config.toml
qk_norm = true
parallel_block = true
lr_mult_down = 0.7
max_seq_len = 1024
Each number is 128 + 32 x the weight over its row's rms, rounded and kept within 0 to 255. Layers, rows and columns count from 0. Numbers have three digits each. The size before them is the row's rms in percent of the matrix's.

# up: layer 7 MLP up, 1536x384, rms 0.147, rows 703-831, columns 288-335
# down: layer 7 MLP down (transposed), 1536x384, rms 0.0255, rows 703-830, columns 288-335
up703 097:132131056080102120117160104092126130132092096139124151045156127093100123139089114105106150145169146206094145111096136175111154158141129110093099
down703 098:112157158108127186112178095148094107096133108106152080058175108055092116109089159136156127124171184104185161108116141179158084105164137092117179
up704 097:150147103142078149116138162185074114121126115101135174184100172136141190085151118181144186140126171138094134142133177119107115086106156126131147
down704 100:150141047154120106132101024103119137121161166208112085131134145146157110121114125093106152110150114073133112096155159123151111081118118102085138
up705 098:115216080114155090171139097064136095083115114140114169118122136165158113130152143137131086113188142170133165148062152171078111187134150102060151
down705 100:095102154116166150152120104138067161121089167079095160125135100116076137148094141108135132122132104130140145143170175161130129118159108095118140
up706 085:134102090123070103170137151127150131090110159139124181090113112140124172130111151155120135128152102090106147163173106132112093124123108160100117
down706 096:120140131124125143092117071128148149149092090084139139142153087126093064150103112094131137083125130149142120107089158110159161128163145053176163
up707 096:151076137089077128096097133155174142173142168176149104176090133111165119158112215146126096121171205128167128113120124133178128109137168151169109
down707 097:114105127202116116117123129136111143130092138151146154093076102082152131123184114130119167115197163163132149152106128123207061175091151191161136
up708 103:110121158152139130131114189151118126118128117100070091077118097123120182126121131120103059086100160097105169151133118121145188140099094151127154
down708 097:156099092131146103170111150096097062130179100121093188123155165116163158180104174122109081111095134141124135125134146165142130124129149160171100
up709 098:105162203111105107119128161127112111167132122144115126107123110137124094149107171123087083134165132156136108085077087139160137161162160190124054
down709 103:111166121125149060057147167124119174103134085133087202088127136154112144133062120167085169110124092093156168096146119157122165108116099130129125
up710 096:121126167147085124115161139126144141142132122128185105116138126132098169093152117198123163101130067147171109120114153102140119146120144104170179
down710 099:130094126092112149120129160194097108151104107132127197154144192098101099095157105174140096104143184126117052143145118105079160102193156096142113
up711 105:153144151128122173177124100070131176116172123130098151126166121125117214094133124150130155111067153095109110126117069110110150159211121036163151
down711 107:149124119124146144112098126158146103186122124097162122073173146143161104099107070135037134194099111129138176123201048105084108123049093099103106
up712 102:143099146144207162140127155084137168191109102131161174100208155132156121152116184094133088175086070123172123165133130195106153100104135185133078
down712 103:114147148111201100137156144093125148131073149131109138121070143098120183157125156072131139094120131132151099155126152109129142109105151108148158
up713 105:078213092149052173120128150085159175140121126150083121128129119157185147091084155105127109132130151119126165171101153163137179132143170097136077
down713 104:133056116157096088102109135149086140103072130169145117110136199129148120166051131090045078122094094101085171137125110113152136158071076110194133
up714 104:116138134148134120124169119131134125086090119115136100065160127104138089125093127123156177107088130149093169126102117108192109139092111197096144
down714 102:139186105098138117099107091082090132092105114127123146134145142183119157131102141111035098106149098122161149112122149102108152143125104117170122
up715 092:109137090143126128086172120171183107114125119155120132122120108110112076152090119146087122132155165163158152151093110144151118149153182138153084
down715 095:113125114130147094137174134154135123094097172187116108118127094131154123177129106107153211116160113092071092165116090130101119165112073115139150
up716 104:136120141132175146116131120125075115171092190135136082149066154136163141088069109183132099174126172138147106122122153094204028107173103102151131
down716 105:192110113099093156110143147113170123085133143116108138166153069133096147117049107119127100161147143093119082070138178106151159145181114123125146
up717 098:137121176138190126092093157087103138168128127170106088131097174133144115103121128101150111193134141140111105189067179111167135134188127073137166
down717 098:126175085059144116080161118161163128131151124112191125154099115137138153171126118158153077118154123175073098183087211126120143112178197149108140
up718 098:144088078152137128139112125066175144149133146120117140133185121110106146169056093131132137128164131143120057149163085093096138171159088126137148
down718 098:091130122094136130138098087133076147099146114067113103114128116182159117147132125169152099124180112117136185136103111120160122087096097116083098
up719 097:129130128103112138061053139141128195133117097113103122113119143146153156141118100132126170095110099118085172103101120057146102110106120147118141
down719 096:130145106120095112113168182107123132161128139135126132080173146124068133116143072147096156117115137059080090131124111140139121110115161192132164
up720 100:132147150100100125150173105161168099096103148080190134082121180191141141193133151091132157097097139140134123102133100183140162194122128167167066
down720 099:081130128167154140092087092162132119103110190098189122152141075125136185164136161133133067130113100137057123148148130114100147137147121139106094
up721 099:093162143140182140172127158093150129165102132141111176127153171154167074072114099127126136163104183146133134132147113149103114163125097133159105
down721 102:114139152086125124125126109153097158173158112062101144115125187138147055132125087123131155085035162158174164168182117164143083158130158181110146
up722 108:137076109095106125117139133101173078084118101095145112111152075113168149158152146111133144107133122149116099096071128180233139119119161109167091
down722 103:126098087105111141165092153147087142110143071056131149187132137123143149117099168092115124174118110103146080078130158109158075125132086105169130
up723 108:103125044136075103117149129100174083156122156140132072123107112194169182118097126120101119169094102053128103130115078159078086122112085038125094
down723 105:152097162094157165129121135050151114134128189136142162171100149104101114156065132102104109122173082114093139123187122186144166080083115092074073
up724 102:086093135141173122160192109121189104068173144131212123117155141145128146142105099141119140143085100147135149093099102059172151128176159117179096
down724 103:145175117089059080110079124125098173144111175104132118115157167081097121119091127101094160190184120132139078115169128152089081105122111109112169
up725 099:198171113128103159123145115088090119126172125183150135115111137128141157167181118157106094156093128135141109115175132130142134169115124180131127
down725 098:148132115173092117127138134163140117089118096138111102219136174143122091075103119134170102111174167096118145143120169070170089090179157131132089
up726 098:130141141127096122129105132111125094085144058168165103096127057172144114173128107119059082104163124118092179120075137119135113124113109106164103
down726 099:167157106101134092105152114135091145161187104070088134091113167120096127107125093148160124122151107118173126132161141072150140191113097127162089
up727 101:123135103135107152131147110099155091094083125150148114132121118200116134155115076111077113108165091135151126143113146103140150134117075103151122
down727 105:136122151156145123120048138154140123134163121126150153168070134168151108097097119123081131083100108082162149109127082140126115074129113090107163
up728 108:089110137133059146125110141164112160075159105186131158164138129142130143167109132134176122155123075132117119145150088110089157116179155097113113
down728 111:124118165161107153082124094148149104140121116179081166149141093122154126080153143175127165114183168231177149166130118112151134210107169100127108
up729 094:157141191096116129160087105088174174152132145120166126126140123154167139172144102141196089114125164150116108122116126109119123086127073116157181
down729 096:116100111117177127165119086152160149128157105188123131145125133156084079135120181135140095094157161118115120172089152141151141116112106149114160
up730 094:088150146145130113211111132115130156120177183100090129101129146155118145111121087218151100147161121145139120142163164111153139137098116125121168
down730 093:180140172134100150170120136124117120084126157076142074155146171164189093158109083097145143090101124159108063103091113113149115160090119094118079
up731 099:090134107129139113116140085121141154101104105149139107106071132075126063100154073142118135108137175186091180183094146143075118145176132150107154
down731 101:086147103133108057161137172152151114150150090104170152161115129138138189165103134099147162155118112107150142076115084093153105075117136131177156
up732 117:093148137116128132132150075144135089153114124108187128128175150165118180131132085139134189152215180147115183158112122101184165109117160123096079
down732 115:091191129070102204105139135101110146090156188123127124170167135196168195129081123131110112143164147122119167064074115148131123123130120147107099
up733 104:094153149107124162126149178094082142086110137170162114167166170160180105111100177161119126183080097112105082184086133131170104168090155120128112
down733 101:086122110117139141184084084132125107113073138104107154071135082090134123180099090082142128054147105124100097104122123156176067101134127083128130
up734 106:145073136093105231103100074151137142118183098120196096176130077123131143075178100132142166175129113150192136169130156196155124123130175143118109
down734 107:182111083073075147127190093124130159086159094123159109110123147091113099089132102127109116100131129166152142138107141102098141148111121131096064
up735 090:136222114100143201135082137146148181080080076128125115156130110096162175100107155206189194124143055050103097103047145082141120210099120128176157
down735 094:149100127175083091113091148161092113089134119135149113094119124066136083159133111089122144093079112118140127108130147171110152140152103144161122
up736 098:102172128147106110146136045112129106115118148172091117130130113149080114145091141117137111231120120167155155057117113134152190159125111151156167
down736 096:129164118128123109121114120130155196089136137119146075091104179094137121096148149060163106089134125104174152130147114149089122092138138121158085
up737 101:152160131165153166106133140128107136123153080093079086156125112149152127130095059118164127205139151151100129099081093176110181093128106169123131
down737 099:137094137178105095072100170134087136113074119048125066151147144154089131108130155120084136118075120167137069099097131145121132086134059162150162
up738 108:099138121081143135128114128094090136153124140133134133150088126145086110151170121146143075180149135121125141158153106164171152141139111140155156
down738 105:115187147155062041129121127123089095145121108099168088132095163156170173130111164149165094141077105128168115131140168153136140116146127116135136
up739 098:197185121106102157094068089067102155066139142172157084147126117068087108143109154144156168092039120158109086124117092156156164125103111158157105
down739 100:086110132107105111108081125175173228149078159130099145106092126171187133183147083137103145092131133131161116144124168112067153144164112072054116
up740 098:116146093109069138171115111136145094126116148098131150144142097065122113109160136141104202120078117157118172188139145151185121107125080027150065
down740 100:189109055119068134144105079109085179098127111123162111105129111147162137111109136108133180146114082155101152174176081105128133141089125110208093
up741 106:160084116129115099128168151100129131180111137103096101156103128080124101148102121146115140157136147226131159118125133143141122138099226118074072
down741 100:125164170094158106136105109143103108153129103106097151111127141139111131117143195110120149122135097166140147080164115105129141156039120156162139
up742 104:112158171125127137103111156123146113077108128116141156139106133161179106148145081162047128134119088082131122133055127101078169173128191130103111
down742 104:119135161053117151120121124080158140099138090133116140116147202181130132164140163095116131136119099102167157136130168179053166099044117106095182
up743 113:185091134138097126123148135121129124146154120096127154147149085174164135053131101129087097150147146142129137144097161124106116108140143089072099
down743 104:093031097135135123143101114110157095128123071151116147113121095109164131101137159155107154129184208121115135079144209159158084118179126098190086
up744 101:084122119127113101167090155110143164116098153186144123167119075206156179152152078183129071071138136168156121141141113143123113163113152146120098
down744 097:099139187173108129126098132076140109109109138111148208130153121163120206138155117128116158135119130152079153125127098167175076069198133102116103
up745 103:130153126134145127110125102173138156103136088148121167121079083123138123163198155152099118074130136156132114149119158129120152139109094127129122
down745 106:104155116102119109159102100136129121118187086056139149082122115149171165154134149112132183153113113184104078117159149075100021145116116143127101
up746 101:118137092127103093121145111122096138149129155165098119121098164129120125142139139183096127154117105158142129073111149106101169121171102088212122
down746 103:120154117104163089132112143238158124132155086132140118152148195182108080121173097130137116134109122128190072113169166109120162121120122133154018
up747 101:184133095102126142139129151085145131092142108188161098187141094130128153095161168114146114190188092128121107099169132090130197124139165127134084
down747 099:142090128138135149147111132109135121089166140152180137123130105137115143078128130113101172129106064148109117109124138115169126130122136144071128
up748 088:126138056119134072123081123101149137158114105071154160178088136142057113127070159116139156114145137130138071149155151117056148167146110149109087
down748 090:138223107196163110082186174080121077101132150124144120143044098132161152086163141144101154092185163113131102155110152130122103149071142111070100
up749 092:123165103076161199063158154096120182135122110157204158130154174133100136159174149156141091165140087129166071111171144166118095097091116094112132
down749 093:172166132163167087186071164098104174132146111105081157124105128135143146070087121065100106117120113098077087102147159122103106094144081118122132
up750 099:121098104091096158145112067118090093108122117186147118152133136152137146205113145119118112149128103111111160123121156133056177117135152150127174
down750 103:114136157099129070114171115182114154224142125112106127078140126126200177103145088175099104107154095154115101138089154120125129139132145139166114
up751 097:145136088095121130118131160129140110120128162182097131141170152127112113058136105163124119155149198123136090093139141047106186158129141176107159
down751 100:127170121103092078132168068135056113152105126135098074129135142113207105124168102177152151099087116131155125111171224096107126107107147194125161
up752 100:121178158122097117070159113117155116142108168102083132204112079118132112135135135101160108151116142141170112116114080079085169160108129076189156
down752 099:110146135140126137135157079174060165152087071086108136082102157145149123081117144112108062075107119117145099129122148133138097119132087119166183
up753 111:114136147140148155188141132114150134123086144138101164103095131141173111161169122090112150119108091132115163125128153140088135142136124104094138
down753 109:140152097106148146145172080103097140207124112132108163132093142119104142180071161171125125089102125031136102122113142122167083156118095111203188
up754 095:083125116111120173101103054172075134164111136148167137096134183110126147119140055136167101084175111115190119175117123181144121118089112129120122
down754 101:145106111171069128115083134139119117137156173146117146103074191113147162115135144099086093105126188107084098201094126126129113077148159132137158
up755 099:144127202102187094161157161041128055179185098149092167128158095122117111158088172109119124166126141122174125158184095099153141138113146142144136
down755 102:146182117110120143124085037077083076139131134080139141069101133099201210152071136120109158096174085104215184186121142169121162110101099129151148
up756 101:126147064110167122161074126150109158124078123130130112118138145160161141121120158151125142170171194057157119187148104094128084120159110133120109
down756 098:119106136142150118173177130125137126174148085080164165104153140108163125179118090112117122093158097145131073080168081170036083099181128149101172
up757 107:118128102130128140180102124110171171149120088131106124114226105191103106095126118110173161092125122107135119188088153177119089151115193164105135
down757 103:123133111137119131087123130133147065101147123120165118035139145140108149125068085143098148147141122089122165167176101109181123121168142106119084
up758 098:119091149122108160094116085155128074118132080130122149110136139128151107132107133144123144143117082166129066122117173115118061064044158063096096
down758 101:122018110099146124116114062129126163129104167138112163108120233128128183153122130092131131114099136070056148101114164164145154090095119129162150
up759 103:085142126137151095107099124143100120155127141094067090110117137182144072105128134148129125130100121131102091129130156144138122122109048123121141
down759 101:157175094104124059172123084142129105135071136144120110122144164101156122145136110167140117177182138137147123151184128136099107131159078178123100
up760 103:097097098094164120119103137123133110157122152159160133159096159136153120112163084190093191181174202111137107160164166193123109156115115204144067
down760 099:174093147142166033192105134120099134147154104169114143158088123062126183088151139110105119084097069109132202141133165114211132142092113126168134
up761 106:122080095114178137148184100106164143138145126149143155130171090095144148205104134155113128111125130071201105159142167124074153113110163131127061
down761 101:073150092118126058100056129145117068086140138080141129165104123132153127166094162129132120136170113173088135120124115139135144135082136136090148
up762 094:142102106145126127140096152150143148076118139078104145149100130075183092128147182159099117071152110175151127100134143100100075131124131218050067
down762 097:158150182125109112110132086060068152156103110180134139085141132132104150128093101104116171116109129139139096105106074130145185103117077070162179
up763 103:130111093106085152084073092152141084173098119088130068090158106126166141143082148093171098133133123181114159138128151095097075128154128061165120
down763 098:137126151126162102121090119169146149137139089113120172128176150178126124119067122069152128116115138124105160153171167133182115104148142038172163
up764 101:138088104142120143111175146154106134182122126135103126077116135167123145122103191140168112092162116172079125072117113134076096085122155133157082
down764 098:166086048128132099143101117127056087080120122121078137090123113142193141154120102085090085072088159139101100108202078080129112121122110108143079
up765 091:134152118129114154146139146144131125139087084093116121121074180063118156135175112097130131147138116122095085148092129108165143135147131159112097
down765 094:131116075182131123089145074076151136120105127109113121130153110084085171104146127089123108148113105105090102143148133124148149106169092132115168
up766 091:117122166146119127074106121176112198135085086127105082106208144148068161122075166081156120113123169195185166112070105116161155111139178136146128
down766 095:073107160119140074167107154058196127087098183144144177077117090124166137109128095091085111125170121137094148127163134158143103142179086112157137
up767 097:114079133130119058159109105137170122122142077083138136134155160109113122137163124140109102081141076072106122118145131100144138088095120074165152
down767 098:047142110111093080145191158106100169199138134173101118111089110137163180156087084101109133075166136136130127130104044091146090127165133122056091
up768 103:101099172131156110139110112104132109122082148125158128168159092119156073117105124085153086075058105151080182125171201150123044137130125139145092
down768 104:113100136100098165198131110143097162152135135129120092110100144108143114141085123147097138132060114085063125150127159108189150210095117137105077
up769 099:141079127128106170144153103075190110134122122078127111171161093056123146134167131098092094134073133088083115118106120162103164154123094117131125
down769 101:139133098129166127111124153162121157142085115131160110098107149173119174121137123170114169163125163097127193157115107051130147127099180107110145
up770 108:146156138126144114131118119168082180062077119112159187127086077143097080122102160167125132178114081073116121139083064098128078120109154088146049
down770 109:128084087087161136164104159143154124062137180112129135134108122139178176185096153127117132174084111134096127100080127153159104111108124148097132
up771 101:117147008122150143131155180113149144110088115111188107093182110128153150114172126139164109116120150144131159158149128168133073131085093135050104
down771 099:095116116176151100107147090070072183098087128093133166093112150063146155098079129083146118123145140152153099118109177138104169099141136066115125
up772 095:167151145128129120122146182156166180102123144099143081072125138159102188181174172188093076107134170125069191160143098099116104133090138088151131
down772 098:157196111110130187124105089138116123136148178122111127172168154100148107105154145137119153101163065127137167139103115118151150145102112118153081
up773 095:113140121112151186167114136156133105131212150148174166155103120104077101174102160084058174162118169146104097125095202156111151138167112117117199
down773 099:138089137140099160176121121124123103131218144141129134131168148105123071104106187126133104124155109122111116153139124172108135104126154138091121
up774 100:069159120173099096154111087148152164149177195122134082103142119146050184182140132146060069142133107150076147131128103132116142225098094102096120
down774 102:167125123063086101093130160135134124174098115100102147099163114095084212066068087168178149116127147117128100122068115136119149177124125119169135
up775 095:136125129096182114112126175138214072143106081169134126151157137131141092093095150114143164096076123108147161153150124123152105136189131142135112
down775 096:153155144119129147149122045111096172109116050151060099161136059142157126075072136090150093091127077150112109105177096105129101100150125115137075
up776 097:078163147110065158077130046132078097116137140127109191127154084117178124129053103136203114102158107149142156190146106169136134177103174173178121
down776 099:188105162131168108168147092149139120110071110117133162106144108103180182170118101051144125136108126104090171148140128084129160121182141115166189
up777 104:087075116119170177136128103160160141096076109127130111118185111127181164106114109168095139179127154167107062075145161122119166098109107175183136
down777 102:175120145133114084160181170107084122176137103129135105105132197093140059087132130067105083113159103146152117069151115143108206144171146154117112
up778 105:081165146150076128170159097177185089084070182155126124177139138098136097186164122098113086146125056151123089123161146087129114132156105137078114
down778 099:102151133099131161100107101164107117171115145143206139087142169152073125149064104142142127164080098143110130151116107127129093132083090171122154
up779 104:161071170137077130131112081098134155204092140091141090139133122172137139106085158126069099135164172110116097137113160110129121163185112104147157
down779 097:187135123118129125134107135124112113086103158150096152141184132123157123210076135130121148086133120175153140115153158116133155106126125136191109
up780 101:106080134116109137120103144139084115026175158159194158153144133159155096157135114148139146141175088121109163145183181112149143155151112091102106
down780 102:139120091131129098121144079190174117160160135129098111147178130205103163103116147148129089159111157197139155095072093151119068145152156086128088
up781 089:068083114123111131132110129096174126160084085107118131115114099188116130124161153104161160106117104168109134178131218116086132133109096165106137
down781 090:126154195170140145115137224194112095115108168106097094162066130118150151118080070184132088133101146112139137109172118103138080111162114099152166
up782 101:068150157172107068152157135114141114069096135156146160105101178094142151171143115112093107101145123121077116074093079118181047103130139141097155
down782 102:154153093192146102079111167143158178134144171161140143078144091165083106106139091081144163162060132129132106128158113122055149134133166097207157
up783 103:136050074083106080145180171127121169152145097116160077214108204138096077126118137163142112173139130103106143087120097067155179141172111050172122
down783 103:151216114137130113184150066100145095033183130140120146093125107091131126140154138095132164097153076173123121155097138124146113146089154143138150
up784 109:110171123140134128105126122140127161140160089161125149185137125122090130133152138123143135171075110124117111070128119116100156172105139162144097
down784 111:060066148147141131100065085168103116206106145155122121165154116101096122127117124096130125153103111145134097056140117127114113102174084130096099
up785 097:166070097093081056119166103155113163128128122133151173162105154103130117114084139162150116184172152167142061109141109109116162024088168085108159
down785 097:090108120167142123115143106122133149075109173167086081125139109139085125155099122083112096065131100104087160052113183147130098133152137133160126
up786 093:140146113093139086079138134154085105174068118116093111137181102030175125119173081178078075134107093130128081131119134119139095121153105117100101
down786 102:137103166107138146157091121107118151067154137080159130158077139203090150186089151064132160119144203139126157123134119134112145154091179113114122
up787 104:151114125099107151027152137160099142170055136155182153177114157128113120131092102158120123147158157134133098171165138139104150104130114105143089
down787 105:094161104129101117075093148115174085147115159099074149113075146172141180097140101117158133113157176143217136128126145094114142109111115137158175
up788 098:073146115149111142067117087181126158158143150157181130151180100171116133111117114186131116132162105096132164204140107065137110165103119114068106
down788 103:134151057128127145099123150108160108095119155088116089125080140077163130145116130032119101093140116135129131099163110114128090108164099144161167
up789 105:155105121131114183159108116134125158145133089132112075132088064103155173075089161100168076092101125132120143083122121152118160079095107129144165
down789 104:186116112111112182089112092189142175075127107153086137117099128108115136115105148055104110175129136111122190161115152137142114129157139102082137
up790 085:127124107073157136116043116106130139142153138066129089123144111136109109141098122194078122115136167121115109155123112132081115141126147143125081
down790 095:153126125162108064090169093151154168164120150172126126153175145117161137117093153113143157091149030146102172166108108127168153120189117057130146
up791 096:119146137145145143106156101094131128126192146159164130168089098104127132167081143092153158114116122138138103108157113129118082162120083113096149
down791 101:128122153101102057158145168121114111097125197097127133099140103133164156108136103183088126153165126054084146118128151112144132107194169126119038
up792 097:061139144165142141138132129060129102058202110144153091137176160141103097109145136119177138126135179115095144137128080120132134124155101164155121
down792 099:134086117115122135116106113121162164107188109124124120163119088153192152063127117100179207187104048171093156138113166140178111150124134153133131
up793 097:127110138125087081093098093119106100188095074189128164115179068142132091120123124170133092097093200093067138148141150114175112163084154108117050
down793 102:103139138117093090134154106122145146143096117127092125141080115159187078148097181203117095142102069135134089080076126109080118092148070128097108
up794 088:101153124125114170100160088217136189154121099130110200160130133141137092096108133169133109114183155136081171115195088107167135128129131061085211
down794 092:077122120192146070093074106142137164112136110153128148091126135115078098135077151116103181117101116143076106091241086183120118162150106036175176
up795 102:130083129165117144085093105153077127142104106088141113098126172155147158160056139187073091166162116148191147115049110139107197098132114147090107
down795 103:119117188091162151101152175156132144113125090119109139111132119111135088140144118092184125093142112092147111097127092185138152165127104117098064
up796 099:110114133162121125121185169139092081171124156136098181161105099120099131187089095201109249127095099084093118166094086124135065135145162100171111
down796 097:147082114124128100089076111110137151114167120140197130110128070131168135062176145124119087131109146125131111095074135095135141105158107109223160
up797 096:128084120150124129111125158112118100129078118158120117139154131136123121179147133126135198133079108138153143178187142107144137160108110168168026
down797 095:170132163170136121117114035197145123119102128113107130162081123080157116112054190110052136129143148146117104145152143105142088137082108180132091
up798 096:172158159141150162152137149123158161111119115142141076112130111144116157119124031107093123138081143133141080100144091100143170131150099145147073
down798 098:076078114151151109106073133133088105115132208189132145159125107080127125092122116124119097125140128098139132066179161141075132100088112160114171
up799 103:148122094108112092108165078116128123161125146107123149080134121133139119117148128119079139171141096148159136155103158083095125195169176131139112
down799 104:123106105068135070120164080114111129150104148131090142157157147124142127097060117131168067164052119108121119164179169126131095104122154094106100
up800 095:142104155103107166060174154169150095154139088142128152137122092114123098100174153150151047118112155122102137105103130176152190136148151103103087
down800 096:167141193135148121141176141143074099201145146105169093132095097078183100124141115131141146116084181153135100205148154110109069137102124111088091
up801 108:146156191078121145138173158144174138140157055124135116124154131126139184077128139175148123160116038196124077100094106184052091141157141142140146
down801 112:126126095154108110100134129101075159158108153109163085084173156104109181127127113116156171109134142134085136136100138119083053104132103115100129
up802 098:133150131110159139105168080166097171072206094160139156134108075133151142127085113114097125139122069153121126166139149094149159141086084123122171
down802 100:083086117125218106127125122131117122139179133076149114148135188115184122102096168133145134120119148076134157158167075093159178118149162174167088
up803 097:111112100171136069119168163175154197129108151106150109134077214141133128147208130185150139120154144134159131138172073123125166174156150121116100
down803 096:114082196114162130185199122174189057186178092087131111095123081141164155115180140110139112153185119097100102098169138098154067165111086101150134
up804 097:126144121078132159119114127107108104093144099105210118115121123156189097138142138142083135130133103169097062076110136153157112159162215156111150
down804 100:043143144159141129160113173108124164111211149098102125196172143168138082119122143153104114102164139091067126121153080196184110133141127154094099
up805 107:176122184067096117142151117115137152131108110169140139114136112119129079093138150108087147111151123127149061147099188176133091126171122132135117
down805 103:128126185133185074143170114123073151089113121117118131116199091122151174153191113135121104117121114138062130147116131150141126120157145137091158
up806 092:127147161114182107135130153086175149166091163195147150118184185157135143140122097129145130112121152144095111068095112116107171124195113139171102
down806 097:084116081121134124186154114135084069080108105106132149150111068123151173064155160177125108132101163116135162125154195200153089121123172113093149
up807 094:116141092136131116092164127140111093125135141125133176144155083141114153026036149124142112110100041145105111086118092191154094131139140095164177
down807 098:087156111094174107134115098183106162104111123095111126123150153168125150150134109102111177154135179125122123137150113172122094114107067073129199
up808 105:109139097142126126142175193150126123070104100153090154138117119194091141136158124123188086176144149148145099163129180114155099163111144108093144
down808 104:171126195149106083147135124153151162100080104044173153132097131108095170129107161079150174144132117159129121145141117098128062123121175213099154
up809 100:087119113124175200127131107127134143124137197142133116092152091157104127113189091163191061077109115146154124160137121127130188079162117098181086
down809 100:124161154078142039165123123078172110117124137135151125146151073167116142065124122153078118148139127170080184184081072124140164110117167147125096
up810 104:105157145163113098116072153154137142112160168146188215082173100110109172125161136138136080105108130165090132129136077128225166144155126148139119
down810 098:093166118176092159105113091116152161114090128112146141132151185147127105118145132053101132149125126141126080145164169163067117070137116097113132
up811 105:122166129140137076044110126122158137128115131186152135104108179113148192167146095179129165073121131140155103156173067135154174088122138127098121
down811 106:174177132176164134109114090139139192158081123122109112152122132150180112090125094137116117109112147096098133154190108169155170143088146095075195
up812 098:084174197126124210160159053136156188148119167132148106099132102147103117119140177123088102121096145135086123193188069105138189136083170109136089
down812 100:151099124088114121100123116135140130109168098150149069110122141136166140132188138134055087184109168134098144079171168164143122122194100150136159
up813 099:095148094115103140159148097185052105078092145159126116061142178146107094094160111091111145129109172131104185147105103122166188121168075157106149
down813 097:127109244100147151082120122167180133124135177110157142177094136137145090184141142096080095120139119112135079190158062151103137142108156131152080
up814 099:137131124140174096107155145102113128106153078131054157073099162122123114159090173158113083158140191114113149168162150132165139136135116067087148
down814 099:080131109169179105146138139135183150113160174116163153169091122145126126168130145115144112154131073120126162123107137113156077078123148137174097
up815 106:136072165149161166136139133140124164177126099173132085179118143108132113152132138118120107115144193138122137133128184177187094091093126128130103
down815 104:150096092082090117076105147127127142152128083115086103167121125158118122140109140116148097103133126092096069184131131114169148157153063131117139
up816 097:183153157114153206109137170171109097110124156159125116113110147160121136204093134138159049148088130135064167176124132110167148156116112201212130
down816 097:091127131104161139086069207153104126153066111130114136182152141141020156139140137148086142114139069133137164108157181156078106105109143076090157
up817 096:107113114163159116134122176094076089072153124155127133087091142181167116104159135111078125106081069162117100102128115093112143132162119153111131
down817 102:092168169113050147107116125110164129128137067108124117114115093100141074167132151129153165041190210067113129159164158195122141136074177169193128
up818 107:149100111104138139147150127092100113062164087134105156159106138163173144150133174137102117128119124121138166161093147107100129142113127102117085
down818 107:138115129168099127128103095114192103159142103121093149178146136168122170137108136140085119170188119134079135168158157055102141130112156128114089
up819 086:063110120145150161126124174141081137085105148114182153122121097064136133134076122184091056165142153144086094123119105152046101121157100097109136
down819 093:188135176137132102117120049144160131159179090115098122134145148180103124140127135088164207125145135116175109130105153087179143113136129157158117
up820 102:167137204130146156143139136116141152128140190194152140100117176182037110124187096147099080115141147119179061163136209127095069151158162104184127
down820 098:144117119139154132118224124177084121107121162155114138119148143117123178135144091120104165163079059131148163190138105121118094125062171147170131
up821 095:112151192151129163121075094148173102098127133134097173100095195102096137110093096114137144154072166117144144129083146149148104160136104079161107
down821 099:060092154120155111107112125132148138119137140097175137095160173153081104060143084202137200210095221094095171141098160120067132122125117191122157
up822 109:161141162077105141190043153101149106131113121167093157150185167165137133088072209124112129151129139112120118147099131146140171110187164122087114
down822 102:106112121138056091097138156139167114156106122187126198113182148073156120128086154137132146154146110119128126165144108141130115104146164119065154
up823 099:121117117161121146123183131147134126083159181168117098156110159126084122173174069149173135178112119129100071132139214153147211122180049143158102
down823 095:104177105146145162108122167100127164131126122125126133147100181151093136202132103142116164159120118142118129124124178045141070053152119137184141
up824 095:146078073118118109148155119133146163126102108158134141110069130151094126164102114123119112178154107148148104126084164115140140164144154116064147
down824 096:154200130155113104187103166141141175089147126174164134141055171109117133086118168121147111098110166163159198107155103203046111104144138139096140
up825 099:084166114141155163128106136133131091133106164122112096120128084177125136180105047106160164181133122109085136137129114191137113163062185134104152
down825 101:164118163132099178111137088146130085118166131099182155144078096128176114121120186179112139118165091126098154168179093041141166153134159135109122
up826 103:060163052115133157107143082140180095143143113122100105140158111155149145160182070130135151175103171104186135148134047146124163154087124102125101
down826 101:096093128151164080102135137127098144110147094101149105127094149091105115145132180167124159104088127140083139074118184133124174055199161174081136
up827 091:133103068144151097186143152102072127172143055111165114099173106156163115081147096130153092118179169165071129160114153163161137099087105114151123
down827 091:146174092164108122078160094156095155187099099152097108185116104123197186092092101108155138148088087112124165103144171134169143171126104157150124
up828 112:083210113082106132170151118108174175101173164204147117090167168124127072139106138183120079123115128185100113112111086103118157164080158119150195
down828 109:137155149133149123136096171170173075129069097128116128070133173115121106159089143138145131132106097125081125085147140146167097128142090109142131
up829 102:147152162106127134096151148120065097118156123135134135140148091145156200148104095139160113103149157141128159099129139149093116156059198086142110
down829 099:171124103138088092140110116099102162167104113145148082077152184145153166098121102120102109130123132149162082145185159098161133107125159063095150
up830 092:141130126074117136126088140073165082134154173135119159111133136147103118179126129139101125063105139107167105074181118086114134124139161154164135
down830 092:154166177092133100146129126155086181173081108090125120202178091115170155115089116118098112148129091143097161121107124124108146115153119097086069
up831 100:126122143077079177130156134114130151143103110135132122178089107132144152098170143113108123158086120087089135096125131123140122123149098148103098